{"num_hidden_layers": 16, "head_dim": 32, "rope_theta": 10000.0, "optimizer": "muon_variant", "lr_mult_o": 1.5, "beta1": 0.95, "schedule": "wsd", "doc_mask": false}
Each number is 128 + 24 x the weight over its row's rms, rounded and kept within 0 to 255. Layers, rows and columns count from 0. Numbers have three digits each. The size before them is the row's rms in percent of the matrix's.

# v: layer 13 attention value, 160x160, rms 0.133, rows 100-159, columns 40-79
# o: layer 13 attention output (transposed), 160x160, rms 0.17, rows 100-159, columns 40-79
# q: layer 13 attention query, 160x160, rms 0.0995, rows 128-159, columns 40-79
# k: layer 13 attention key, 160x160, rms 0.102, rows 128-159, columns 40-79
# up: layer 13 MLP up, 512x160, rms 0.135, rows 0-57, columns 40-79
# down: layer 13 MLP down (transposed), 512x160, rms 0.211, rows 0-57, columns 40-79
v100 094:151082124106137127090146121132107196157109100132137157108125147124129129108123124161163144123092118143148132128113142101
o100 095:134108114121127102129136115139135091131142110121070095106146142148121148134140118122144122121125141157153146095146125121
v101 098:139133084123103072133114095124102124119089113124124121142153140117182131121151097133117156108124115142139124110072094101
o101 096:105089137120157127147109160137157121101105092120139161052087157121130127148133140092140099100138132135111106110151126133
v102 091:093141110137135152152127164123098125124133142130108130151122087127171102108096077087159120126176139135143110152134124156
o102 091:118157144113161122131102126114097112086147123165108113132140185140138167141089133147068081096124149156101093128107107135
v103 105:125150101136167161121100125116168141148198137114103134154154156139110152114137095121071161140092143128110114120168121139
o103 100:144141130136128140128136142130096129124182139154126115140115133136137084122175167145180102094116106109179154115112127163
v104 099:129098131136114110127131125089145111097130086159163156154144123130169149160154168170142157119115116070142102149082155152
o104 092:133100078097128140174108138152134170126122119131097103151110124111129142122141108153144099147128099124146181134103139107
v105 099:160157116121164095138109120120110085120140126094185123130132133129132116153129130141139133123124119158118103142143136107
o105 100:132130135130113142153183115135118112113148119105171116104141105083116138147135081128153147079136130127149139154161133129
v106 096:114119132152148097149134170122102113133081149127166122113145116128109100126132144119140076091108147173148111113153155138
o106 094:122162138122109162125081111080148114107116105136140128148106119136103122131078114117091174119140125122120117133159127139
v107 088:158125114116116140073160124160101140142082122137090171125142132141110087173116149113145126120118122097124136139140098172
o107 085:162111119127134119136140130132140109174137127141137115167066095133146105079129122140104109106127120136171140129103186137
v108 090:095111107141122163157160117141140135110148117135100157146117139092185113097123106104114089178106101102118108141149166104
o108 089:121135161169126114136137144148132116144164098131147149143163108131136156134157116136105106082109118147147115146085123100
v109 095:136094107120095144114156165158109127134162142126102118089138074128132154078176094124173108129136119127136109146126115131
o109 095:121108130145169124122102148086145130157141116125114146140180139159131110140096119154115166114139111151153120096157146094
v110 104:125118096092167141089135095128203139112113177129109129100143093103095110126105110134151083077107153092120087134141132124
o110 103:102151132207140117144136103084134125147149129122143105122169153160126108131138171162129136116154136167118140130151131168
v111 099:131158128122136116115161146139109113125113119130125098162133152154149114131109133106176143108111150151156143125111143114
o111 095:154155143120165149139086120147132105123119098115119101130141111150159125169118151125141151146164133097091121131176095189
v112 100:123120108140109100102098170163098113124128161136161099147114124129126081136111162127146124159172170151128107096140121088
o112 092:156134139109109174085149122137155125118122095109162102155143133136163180124094152106133110097150138176087112123155145147
v113 084:145128146147141108141128137173151113095123148109136131131056132113112141145139123098163132112129157114167136078136149114
o113 086:074134111107105144129123110143143100113109152091136097138151143096134137168153136106090093142165103175096120170144107173
v114 091:100132141135134092134145136093150150108133109098118139131161123149128110137136139154151086118119146121088127154186127095
o114 090:116104090101093174148109109160131143121110135166139153093126118174141103133160099184077133149136118141105156119125164170
v115 102:141161111147138133101103132109107126178198120159130145112121201130171152148133102133123121087105117109093131188119118096
o115 103:147094132159127104125151154133119130128128141091153151105085109134114114075122071120174121152117125124089161114111117138
v116 093:138139184111137126142129112130129118122182068192108132149152121113139155090135116125117124124137099112141168099146082104
o116 090:163133090121097097072131166138131155073126128172112142115085147143153146106117134112164120132128152141166115111149138086
v117 097:149141115094143108137112136159123100139117101158104135165132125127179133144104161112097143131102158095082129144124137093
o117 092:108133131136113090176119142112118118134130134101123150124137099121165097144127048146172116124085137125155130154122133112
v118 091:128144128098090130153135102162161144136124127173100120142131105136141100139158097127091095107129106133127129131093137134
o118 096:137146109125159119127135132115094111145115110138121110099116170137135138139156141177155148120111090117148144129111114107
v119 093:115160128117075067185116087084120137106128102144094161112144158118129125174123132095115087108126162085080161145158139118
o119 090:096096146158149140117143164105141156109102115127135097101096115134107085151134097132118138109111127121171119143135133134
v120 092:114128117114119108079091167163142136134107088124167119136099086086099166128093131121151107131096130146098150094106196118
o120 093:144147143104112171155116139128109165147117150094181102155163165159184121169124096095165161129081149116167117168187117104
v121 096:177126154107122139121121148130155090113118144110136120131102130118140155115170155152117128108128147123139110149107116153
o121 091:121109144131156127128122115133124084144149100062125138115121117124126121129100145102130126121127114133143145117142113136
v122 096:155097112123135141095057129091156131133070121159140119076139103168174114118161139122100132095120111177132130111135191131
o122 095:125162174100085139100134140163162157170109097122131133124124120121128133189135133097110106178138118105135114121120114111
v123 090:142173126101152139169125145118156129097100140130119122147112110123126166134187107152162123157125081088080116127130113139
o123 094:102112143129132108151139117141112106104139114135123129142148080102114110147085105147158135147163145165151139145119141139
v124 095:101110130090112122109131121139111153145135129121091149113121133116156133085139111175135122164124133055121196143173140119
o124 096:131139165115125110138141147152097108111130099193115122120113149134070131098139133195145179110114088164124137110137147117
v125 094:116096085114123132149115140121164125130143134126130086135124112123085118131124132114071161115123117145119138151056183119
o125 092:120168113143147189150137150125097153116115136088140149139117076114168132173118108098165148101154167124086096122112114106
v126 098:151143135132098120100104174124133176147134175135105116122128136133109137113113100135120104130155109161160149131158130126
o126 091:152126157108098125133131147096121133136133163144131135125075105168135138133141117151135112159119131141087126096129151128
v127 095:126162133141127101114170101131125095161141101089135144130119187102131147159158101123091094146081130099084147119118071131
o127 097:113081116139121124122093139154120098118139126155121154127122129168091128119104144147178158115121086116143120188107134124
q128 074:130146146123121125131108154143095153156144101092115123100127137115113124121141126139168153143203208160124120158115128090
k128 061:105104131121131164092158144112133168105108125117137131164139123106116130089132137176133149116113092155108134127111189150
q129 060:144114136154121120163128162134107152153128155148123105079130129119106091119081146130097143093157107092178126093136184133
k129 068:146126113088111060111147142085135079160098131064121145150109144126157100108117102133106135136121108128096181132166105101
q130 069:110102110122094116100148120111106107126146101172126111172103122161131097151141147148135094112118104123134109139144142140
k130 070:138118136130122162140135136084162176127114114090110150141152120159105151100126140122132115130139163146135110156127086148
q131 064:134093131144125149137166156148132106123113132106143139166119131145112115130150115153165167124106121188107107171136130112
k131 062:134133131143143164103140100145083129135113133143107123148096141140135133111085102115149131126165097144088159070105139119
q132 077:127110115087124140097083140179135131127150139145116124122114121117146122112102167103166095164103119147103142110112130109
k132 080:113127141118153155122150149151148063141129115144138075112105131161131139118124136122140155138129100086133112149114184111
q133 074:107137127123166155105137119091112129119138077116122149111098126130159085136170122150092145104116134101153119128129121129
k133 068:073137120155109108150144147142165137159143128108110133134131101151102124147133121136126065134106105168140091142089096144
q134 086:157142095089082111103094068143111120160175145139167077134108123128135119123137110112151145134108143121098182176129153111
k134 079:108160155168095154090160164140131112148132136161147072117195153130119135104134147114077068146119121189153140102182072128
q135 079:141075144121117108180197131128167122150134120123141118149150093158147131128145106158112143130128149120145102116161112146
k135 078:168137154113111130126111122111058100113104143181130167137126142118110145160170113155097146101092135135118144103166139163
q136 075:093127074080154126148151134119142141178126188137129108148146103119163152139135117195156121138132115091135130134126120150
k136 091:149102118110113145129144139136101120155121153153117141081151137118124108152158129149134143129107171142145150114125095153
q137 094:129111172164183107177186177120152108113088096102115141170135129133123158131118157164077156135110118118120072119125089125
k137 087:122132122116170110150146123121123167131121129171144148123121082116153145129155143137192145118098129114095098133115167089
q138 109:097141149140152109163148152112143143088116112082145178130114081106099129114155088094113157092102141158111106157139131136
k138 105:142119140131148099144136146120126126076101115106107143153159121124149171091085166110116138085134109149104098134112157119
q139 106:142189084082103145077083098148105139112163137137122150095139127113117116158134122095157094129158132123133158143112119121
k139 119:134162143102161113142148121138161152085090131127178110147102109117087094115112100054161162150126147131113107168137163080
q140 123:149095121121114097102154156113116104122103092163087142146141111144119128169169115150136129166153161112080135106141076096
k140 121:098120104126111133126163102117141121153161119103097102138106171098148128164166150122072102136174130154118170133126087109
q141 111:141115081150100113111188162139166109116112154140104110126111114113122174084111114093118171131090140107130137110112091165
k141 113:134149121093091129078086125164167135147116099089107152152152156156123118092102140139127169155131135155115130088095108096
q142 127:161102116112123175097135103113143127146148148145175187132165159162132091111093118181168130117182115121112098077103139119
k142 124:184118127121141137117121128108128112142106150119130138167111145123158131104107143113121136107122123159111164057105133124
q143 122:120140137132125118155100098149130103120086122156078114124131180121195141122109124151160148080142166132136149117177132111
k143 125:108195149120090136164132122166143136129081112096137113103100155147097168119124065147141142111127120132117119111147140130
q144 119:148114105132161161111159114113102142142131126133079115115172099120119132124172133172138134134092115151181127084126114142
k144 114:108142116079121164140155113119128099117121140132086123157144129103145143103127136131114119126138107136151118124127150103
q145 133:169170134126110139130147106133141152122096135158142136147129130167103147096162128125169099099126154123129166143149104125
k145 127:119111152123104143136152106132082125112128102143153127130101105200130103118163165135110101150113136113091114154128159160
q146 120:138128122086116103127136115085083107072154147149139147131072128095133106101101128126147125142137117153123152126120152110
k146 117:131101158106074145166096123125096095098148133124119107141099176104116142137096101123139116147128118156161131146105138150
q147 119:144152130112143146127113122122124133133168147089150119084134092115158153128144120108136110194131144135138133110118124145
k147 117:145124125092113132158144093116120137168155147057143120101129114135112126132098112079111083122155116103106156164130136099
q148 114:129116126122103138102091150163094193141125128155131174138107131119170099083134172144121114135128117142136130126108171127
k148 113:149121151108079114100186136130095161146128146141132148194120136128140135109136182094111117090082118113166103118129159150
q149 117:120118125142152158186104142121138158111090138113134117132110153114136115117154160151150144098164130091104118117118115156
k149 122:130134148139135143123121149101125115150094136118139108092144134102118112142160137126115130143142150108185142128126105154
q150 118:129120126133115126160125108137148114140164141139146087137132131131145060125128098130192135135155139113153139147153128126
k150 115:165119140143153109097146088151130101115182170112136107099094151102120095120133122128141175127121110113164146108105132096
q151 121:130162146138108121068127124111162117153138072134152121122130128154129107130115142191144099110114126146206190088145134135
k151 121:149178138135118138109123145123139091159104136129118076120127141146099146147077132148130128123085133157126157096106095132
q152 126:086114129146146130132106108118147136156097148067096148157147138122102120150160175136122151142094144147094104129088144137
k152 118:081128137139144112139178134099128135094114113102092108127123143150133135109156181145161140114175125169107121107109125126
q153 121:116110130103149181116128103111155153102094102132116096133145123157122124093117125153110100139117124149109104097124123115
k153 113:087185114104151137171115106108149141103114113118104125136089154142099100105110122070168155178095108114091128100119128096
q154 114:106135089104091155095130120089139101141137147133167179075132135112131124124147106148131183119101106193121129097119138157
k154 114:144145115137124129135124132132169176162177132125120117112137140116108127127126139150129148121126104157138143079128107124
q155 123:122139149178131104143079136149136114129125118139111161152075102139127119146160128124124124138137090140149145097146116187
k155 122:121147137117125143141136160131107112144106114107154138122139120075132151117165085141147130124121159102166115134147114128
q156 115:122150122137107135131151058122160120139096155166158133092107162105166090139172133133156089145119116156084108160163116131
k156 113:151129110177155126130117112079115119144120063130124147084124146125101159121128142122157087123127164175093111100107137170
q157 120:151130124142117135142114109147131111143111148107103149095116128178093145166130106138107142158112160114159129133129115120
k157 120:125126099146108148102129115122111114111084186112123147121091141187155150098131113134105117136099163125145119099122146108
q158 123:172110133153147101107145145177145167073116117116195103100154137151138111152118145180132126120132093139086147144106120153
k158 119:140120168146131143162155090154144173142161126137177120103128111100142105160088129132114141090116120109080088146109107121
q159 117:137133113164082106103143135078126141088095132106112147126154105151139137134109131091171174136114153101087115125142140133
k159 116:112098099111097098114181103132146083130159122138126099102121115125139164125092143121117158150099132144130147112097158142
v128 098:137131099116144168109104126170167111137153097116059079113085098137148108137129119130122151179130139113151147156168129133
o128 100:124080099109131150153164136082091080142119107147170130103134148156139144107131126105133100069136151128158106115118108115
v129 095:120131135122136128137129144160160143142140123134120162104077113160131144136166087149145127077129130110150126123116105156
o129 094:127096144135147122146138093114097179111130125147148093141178132096103102120117154132103155143111162142145114114159146141
v130 098:133151148142149133116106121125145140111134151102129132164081108151130105094144115138139130064152171168103176115136084110
o130 094:122101125143135075137111156114135187147102107107129111107200121087111137122087121135107144153087126126131129185097154112
v131 098:152095138120155126120155093152172150126105102112140140138150132108131149155129124185108105173107124115111141178097143129
o131 094:157135119139106119133153137089131142133108154145137124103120089130144115119123135116164129098115185124072086150107149149
v132 105:151125117141129123164135146095162135160139092115113081109145163161149115100178122128130099075129126163110100127148162093
o132 108:143123123101161124112104147147111140132124126110123140107125118105082124113141164117154113161082142106141156126134059099
v133 094:150096172129167104150132100104176099108133152110093142130124142116124128152151105120119114146168111080123087098127115116
o133 097:121146088123095109150148154174105151102129096146137119125101121173097115130130108131117143119142197165092135146155099137
v134 093:190129108159152105112133135124094149101122114094124133133147103127163085152144111108167126097066108119126153175118160119
o134 096:113102130139105142146169110114142134111144134151186134107099144138108136092130158146155168143159073112091095122146139144
v135 092:047128146113196128095143103123097081146122119114126167125160129115153128118122129141117113131101126074113132117145143169
o135 091:158103109138100146106113115135105145139176124109118139139121166111087133132152096152112144164142105152144130123128130111
v136 095:147133154155154113125140092105091150114136064116115115136132092176125158158108138108075127166106119144117113067113092143
o136 093:083103097099129127128171165127126104094132119138109107121164150102144132095100131132125139124162082149090163108158166130
v137 099:128105151102149131118119153156094097129140131116105111126120145112125112107164166119131148124152122091097109108082141144
o137 096:128098114136150121092158114169132147162159113094133179119131141152103165159102132142105083168148139154131154155123100133
v138 099:117134139086163116180145083156118112092119113100113124141110123124145115107129164128134142108128153123103117120176144104
o138 098:111121123135146143115143141113140141152112132164123155103166162127130093160100153154081132134092111145083102173134140155
v139 101:137129152167152085135061154091133137129122132168118135109082151081131167100147120144091140134113107146160118125116094130
o139 099:123121151109094094125151147155090103150086138151120143161126123112098147159136120189113140128159115180122122099141126127
v140 097:132144092106080174111152107093143091131161089163122113157096140137082119123132148140165083126178173112131143147121147113
o140 101:134108127100155154121113142116146101116101119131136099141141114091170110118151121104116156102195131165137127137118088113
v141 106:144148134152148129086128140126100132097131163143120091087097093123098132177151148123123112095135115147122148137118123107
o141 100:145082177119136143093137117126120138084118122147140078159138109141135089126135125103101143126107093101065141165147125184
v142 100:123084089089100181121110113140139125118120100097094117120081106087170131124161114145132111141108130154114129162124147130
o142 097:143153122151116132128160141129136106138124136126113142168124093139141106087138148154114153132151088158158128098155155133
v143 102:139158137118100150126168135138122154124152183118117082161157141104139109105161111138134136148158185123112087117143111147
o143 097:146113103104163117134119118126089146091119122105126109076145124147090106154143165153141119102124157136120094173161107105
v144 101:148088122095121087102156129133136157098119134166081166134137135071202139127119136127157122141117169151129159104130116150
o144 099:099159115112127151124118141124117151139121126109165123125120125094135147137132189139110129099161106140145130114093118121
v145 107:157171110137121109168112162146128137155126093136131142105136111172137102135144144130123078118077094129133099078114172130
o145 101:151087152127103131113142114145133125102139126119154160130144081128131127131135151124172108143108151143089108151165116171
v146 103:141104160128167112132091116118131131153107146093119166122155132136113136137103144115184153132148099124137125125134115127
o146 098:092120116134142120150141136118138172142154115164145151122101142132102138130156173163093099069086128106101094159068115133
v147 099:132151137050115121128166141096147088117117135134154092159145173120150103167150136154110159169150130147116152106107096123
o147 091:133118104170139139142116103162133110123129130097119129068134124117133129143089097096145065101154158099146096098139130118
v148 098:135158124093158114107155096133152143136151087086101155105110123073111182135146101116146093139149123092136131135117180107
o148 097:129092107117108136123135160133090141104131107191096110108127145146142146141115118170133131112144112142143153138080141112
v149 102:102128136140152128172154101129139126133105105129152107131116116150115117121089157107147098110102130133097176134123154124
o149 098:174102098138124109123109144149173172130142141132108121136170158120077119138104106120113129120106082135117132115138140141
v150 101:145131111129126125121087088126135106131137121110079129091162103142146138127163109106076135127123164139116099128145136102
o150 097:107113150100112120126157124150121105112120142109145157139108151136138139166141125119094126128080166130082125140121134098
v151 096:136115129144103120099123137107144143128096124110114138163122095153093156107088158103130137119133109136177153109171145142
o151 097:125134101136118104117119136120159139144099062138137131138162126109125126129176117190134141140130153119134134090109091109
v152 095:108080098118114157146100118129131089113096148129131146168128093124108131135088126145124130112157129137114131130117090138
o152 096:125146138106126106115117144115123148114106099176132121140145129160153159105143142148132136135118143093124100100142150136
v153 091:159113106117139135101076149159109148117109106099126099151178112116126147129164136083117187132141119160115139092077111144
o153 092:136132129119124112189128149127146114111149142122099166114106110125153118144120155156096117125126166092135113146122100133
v154 093:132176149130134115137089142123104148139117112143127122117111149162120107143133118112150149148135143096133161134101129136
o154 094:177173120138150160085121147151125131123107156123121113117092168123137116128092136135135081106110104119142129088108137095
v155 097:121068159126106108167115096143104135128129142119125121085163123140106114134108117155151152112149169121117129158145181119
o155 090:097152132129125112128163130084125144097130193101130145159107119099115136146110153127107121148132110135118132112099118140
v156 103:134132101137119130100075126112152099134153146109136149160172113155141141118106168121068125142110163151107086175094154134
o156 100:122142137076099122149135156126130119074136139118131118139107141123137107126114109140116168131117114102090162105117103098
v157 096:118153144154118135106128132152107115119140120124147105098133138071146143115138107122151107169090131103116129134112134155
o157 097:097126120139136100103150079118125115121094152116126157124089110125124174145109127122132134098152126145170118166134163121
v158 097:126085110118183139098119124122133095121137119089184118107160111169139124088153112100106127138131117123129139118118098118
o158 096:101112138138127126160130145145118161118148091115127150111159115124084163132156150154157124135089108147125159115153120096
v159 104:157139098128105142135076166163120096149150152132114114099099142123144138111161107083127093111119135163160093121110107100
o159 102:110108106107111094101125159135130114131098119147126118122164142148119130129129151108154124124166156106135159131155096101
up0 105:134156108109133131163111131142094033164124109151168107152113120110131134148151150108126134078138100098092090142125103145
down0 103:128089148163159124127153110101087116133112141146082173129113158110113103125131096137137118131126170151099147133128165132
up1 107:167116147125145121140158088096083152132097152112136166110152120117164123086142115128117110078157120147132167100112113132
down1 103:110128107098132124097118124121151130151146125117136125185101161134115123136133154109136118154141116113152164132126152123
up2 110:103141128107149159111092114140175125122131177109143112140115155126140112116105114136163106119164153177110097113158100124
down2 111:160174147165093138106124146133136116153106157178146087121095093122135093111111100137152127102160110102142123133096100131
up3 105:132116091117149116145095126066116146123107121115082132127135139143113136157178094112153108118080160172131143119133119147
down3 100:152159110136126160119093101146127106118118100159138131138115138120079127109089142129133158072137080155139128183151165170
up4 098:099128153145157086104089136092136130152098124125138089075121110119102126123079144167105149090098060148112106143151111103
down4 104:135119128118129160123151134130152113102143102096169130136123150115107115174139153132151106112161124122144118107117170112
up5 097:145081109135088082145060113107170110122120137151129115170169110094152149183135147172100132086131117094137110128110131107
down5 101:109162133115126083087161085129140091063103089159142112147128122109151157158115127151135113129133071145104129096113117159
up6 100:104113156137141109149125086109148143130092149086168127140178069154108140137103121112086066102126158087135122171157123122
down6 099:113058090147098117134129130128136088109126133141171124119138148115115114115147123121162145153099100207130122097118090142
up7 091:113103100154118160122134124101122150135120145107110150128114153118134100105102087144160130140114087134125138130152098183
down7 097:129124127116102136112116108124154110168137135126156119126088124143116113096117120124149113148162150102170136161110109121
up8 101:103147167134134108100178130133127140130097162192134127138139155117108118131116110154113133149128142131139082114161138174
down8 099:124155122087123114143133111133118099138117118111166116086085112123152093097132145141131154125098145121121127114107151140
up9 088:137098119122105111131150135132117147182108158102162160123139112120157132091144120135093112116123125116143103133140150133
down9 099:130136089124117144120081141109104106123110129142094112153115148127178157162157171150135172136146135184121121145106114123
up10 098:126124101181131123152115112131157167124118144126143163147114091169130155143140158114118117104151138158106135116178146111
down10 100:149154166139073117149158121145115121134140146135117149142141127159105121123171085137142107099148127123128151158095067143
up11 094:114084135115160080133121141133093100131134110130137131093154183121116102119142166119146155121138095138148086150142145120
down11 093:147153141087107117132134135141106146108107095109128104134121141090129162133111149136138153092143127123149118133138128115
up12 102:145165160146138106104156148140175080156134117114145153088141123102126106146090098129129111109108103158145113134112115162
down12 104:121120142126131102087148099135116178148130156138085144152148113133115122155104135131182173129144126088146144112120123144
up13 099:126109160117093107112139113189127122124145099101109159066121175086098150148130127141102125129129106116109128137147090121
down13 093:159134104126150151093062135157122149153163150076099111131156085137071103117115112146155149129168090120109145093143110089
up14 097:121142161116139187104114113143117103119108155109135128077124130102144135106158109133146067104137147132161070120142164135
down14 098:098092117098138088115177119154154176126126117112149162134103147167136156138136180082113139113126152169136111113162128099
up15 095:103169088166122133090128131139179097090155127141158144126103163152151116158136139132122130187127089102171127114154101129
down15 097:141124111117115112134130123125129079152125142098121174124108128125141131136106146098132119083142119104131093166114110144
up16 106:133167101138127120124089114125192105147112101124118138135100138138137153086137134157135163125175111136122103143127126124
down16 103:103115184142131140137126116124139102127139078130148114137125118111111122119127161113125137127103137164105101137118125098
up17 092:121110091142140110145166182128102107121089159116103089125145114148142152134100133094148083128124126120095106102134163145
down17 099:112148112103111114126107127107095109089121091137123086091142142142141147126126160089110131125149143121115126085134130098
up18 101:134104142133105087122146117138129115143087102111126110133130090123079101211109152165106129141128140143102094126092156161
down18 096:163115140136155145142131154101127124106131129135119114166120173138164189122170146110120122131156079134120159133137119098
up19 102:132136094104107130120119119072134122145148118148155155180136116147115130149146134153104166159104129088145129186110116117
down19 099:109108151120147140182187134114117144108174126146146129114136138124126139136155101164108126114075079128123165089103112117
up20 100:125139155106122104139139122200145124090186116116145129132112183140108159144085139153087125135141120110162117123168124093
down20 099:132147114134125159146162080087137133197133124136128119137092135171126147107143139141160074128121149133115102139072120166
up21 090:085160128134111082123114120125139104146142120129114165130073172139117169128129111147145168116135134137128101137177152115
down21 102:145092144138149143166102119120120151089147128124179113101137086159145124134126109154124181113111095122149163143133089106
up22 101:136133066130153097137123107130109138158073134133158154122131145149135106122170140142115129170133136103174119146128143148
down22 102:188179121143111166075129128104087126094132129139127134147131165148131121102144121103112112121128167164084100147165109172
up23 096:140128143150136156119142071097116157161140130166088108144118143103139080120090075173108118137135178151135171146114166109
down23 098:150140135104118119141118122094131110112126109124152146059110141111101141151208095087131111152165161130134119118116132129
up24 096:107078095100115120130109121095134132127175133076136168143148146075151129161128166140108148142133135157135124135139095149
down24 095:156153137091103129094154148141172116123137180130126150183131119154106147131097077148163120085133126086128117131115155123
up25 100:094147100163156089108126123081116114133137136128132134097135099144114112114116099216153144099194110114110137141112122144
down25 100:159147099110151126125123151129135097152142131134149135107143144171116155123150142160140131143106140121121116108150132130
up26 102:109127170097165138125149081123102106167107162158126125153132090161151085103080145111120163108154175129124157148106134130
down26 098:151134109082089115116179136150138090152118122118100136131131114117103144150149090163114125199114097141148143162111129125
up27 099:145112114143162148120157120116143101176181145112143106170105083128117072114110125119143124178152129157122128134153117144
down27 097:139123114097111158159145091151117092118151140116172119104117107102146146143158097136053138112100141114110127138144130077
up28 104:117128156155118125155100111124122117151129140131105114161131115084133088129126162124124107086105130114125120105154133123
down28 100:136145129156131168134168153113113125107147113145128124109114150096100118154116131157105097134137173138150115150159145110
up29 101:132124143123153122133149118157122157115153144181125145137125096079119090114124108139141085155140119089103098074083132122
down29 104:199145103144108139117128115131118096202104140107100125109154165132143126105133112122119177096156130124139128107145132136
up30 102:104132129119123156108145117153166111135103165104081159143119142094163092149135160161177093140111149105128134114121146105
down30 107:117111100103106153167109120128109167122136122148121113163133167091139116119162127128072155082129120175111130111134148180
up31 105:149133142106130130097117114140129111100131177095135139072121136131132115130124149123133095167072107133103151099105123111
down31 103:124182118121119159136097110158129124114111136127139107175172089138132095100121094073123144116157119144141169182117132129
up32 111:154120140089177126150116146106117159141121117119149183122114102184122139100134113104177149110145102139118148120146128115
down32 094:208131116143105114128115125116120130132147089142165144139097134106130113135124177113166137112105138103124127129168149096
up33 101:126121174112130124091151107136088120139096116129143118122084152085087171126129122167148138123130119132151101099119108133
down33 096:116119115152176123115159142086123096058133174132103165158117135086141130135105119088134155147117094137130146090118157110
up34 106:090166140159154148135069114160119123115110155157168124118132111094129122093100155151113110139152133158155139137173145083
down34 103:122128100141141134102147111141177083120138138131105108070109151125102125131107146109121117174121131165139162104133124151
up35 104:127102117108119141115083140091146117098117116153184099097086160093113152119113102178152137135159111161094134175153142100
down35 099:148114126117076108145109147131153122100111116101125096108126139157132107083133125132144118162090140143124170118106176130
up36 096:150118111115156193108126115123133137089111142091131098133127147123157091140112143144137111096123165141114105133079109198
down36 100:096121157112125130150160121150098126134126114102098162140145113167133146147126156141153167144131103110074114131128095081
up37 113:136111187095125160159141111141165115130148090117123074118147129136081156120148102169150087135163127112107112107134128158
down37 107:119129133102163149118156101144136142141116091141148130112156139131090097103129116149126109168115107109159113169116139108
up38 093:145118134117156125142125131152138131104112117132098118160072119121118137179112122119136133117141146143073111132139120144
down38 095:149176113078095111141143135139100114156146111138133099141153157167069124113114132157136136123123129106096155150155081145
up39 104:141144166165145143103096119094101143125103117088141122084087089110097127162145127171147155122087117168142124145121076111
down39 097:145102150113164101178127145144153141151139153122081097124136141098112165112149149139135078121128112113126105169113156135
up40 093:135088151133153101156101106149124141098100154119145129129140134112095185132108155162121151077096116141142118112121081145
down40 094:145148167121094141095135154117133168154175118137112124178109155195079114125117117122164134133128143107107161143155139137
up41 098:139080160106123119137154165136103109160091118139140131090089138120129095110157130136138149140131134104158148126156146132
down41 094:152127148160119106147131153099157097127137100104103139143147142109112105105133150147114115102144135149138135134127117111
up42 098:130110132091134142107151125137118172169123155136100131137100145141123150172153114096124093181131102074110126167103127136
down42 104:114126130070123093169139136129160132105113132123078163135150151124142129140147103139155157066103112135145129120130130127
up43 097:118121082119145110095118146118117142161072155130119143152132144105149127103117141132080116082156158117154087111164142090
down43 097:138132107120121156151152166092108148111136110123135090074142139148113125152129171146133129121095124180104143125147140147
up44 094:142138079092136151134116132133138118165137114117137105106125164121150126177143156156198177116124138139138132151124114113
down44 100:184133143181135100126119117103139114123091143120109121124113135087112160094152116115095103134138090104098124166120155179
up45 103:099103138190124112121126084120114116101122101126133108171149117135113114128132162125121109103121138129104122139138140144
down45 101:177090151153112147115124132126124086121103089106107154169139080087135097126134108109120163104133124112132165096139162130
up46 098:095108153166132147148120132141158122124116134150142133111139105128151148151115128131145113099129135117126126104132120108
down46 096:111090112127141105127111080094140080169159137081147125138097124137114109131123161174093117102116108122126130112142127130
up47 099:097126098093147139135127146159129141117117127144132081092160138142102108136122117107145133147087132112111120129161118141
down47 104:125131110148116097156152157132088141162129169101124110116142118128084100105134154129087161086116160111113116125109119105
up48 106:113127140143135105161135128158123099143153088105092143117114149161150154103137149124156153072104160086121184131117125136
down48 102:132122133112103117139159124164110145116099113180130148159116145108144119148092158105128151131101108112149121109157139109
up49 099:126118129157088130130107136124142091107153149142186150074108114154125118118113153150125116147118149126127163155110154181
down49 101:104135101107125136131136136133164124143095117144100154142109163155058136107102145145105149155135082145136130092104102113
up50 103:144126174112141132136094149114133100091138168142142178087106108116136104097137157160126100106151157089114130153148104137
down50 102:122151139169153101146107097142160132092137112161120129162165162139166122117102145122162131173120138125147113109112147084
up51 109:138145125096125164166130100113170132099133123111150133156163138121146159130106107118121137081072109129113137149127100107
down51 104:135135089126134086116082147111162149115133134122170170170175170143136119134139071139098146116113091126175100107131138118
up52 089:152138122108127112132103105116167122126180133122116163108142099098120140100161119151165129128120131108111158117096081150
down52 099:155097119144141094153176152122125125126127152158139081116135097097131120129109147155058165148064157159142142165131120150
up53 104:153140114132127103144081155114158103164112105094142066124112108119096106081134150107120139162089146182163133114159129153
down53 098:162142149173118161147130148126116079137179104123126123102151109107123158120152162169170118115104141158111159125159125162
up54 103:144137166122169119154181112144148145121103164118144115154071142142148151107096113140120110141098118096139146119148129119
down54 105:160136134122163127160136086106102076113156105086131144099124127044143142126134114134111142126139098138088141132127153136
up55 099:142137150148136129149101126135125146099145128132150161133156126173119148149104157148123149115140168134087125103069172110
down55 098:141114132135154150111143160115112150113147156093114124104123088107113112126113100109130102134137125115092160135148111101
up56 103:101095147153196132124131180110149149116125161140124115120153106068109151142112108177147120123114095095115108132115137136
down56 098:162137126194088117089110153132114153120139109177157114145086134126105152122130103145108085123100147115109111160142116129
up57 105:184173081099147138102110140150187105110150173126123152106150152145130151158143184129130100146132127139121158145141099134
down57 100:093146138136154126144096120110138097158110139131096137100127135134115112110158133163131123147154115099115148154109092150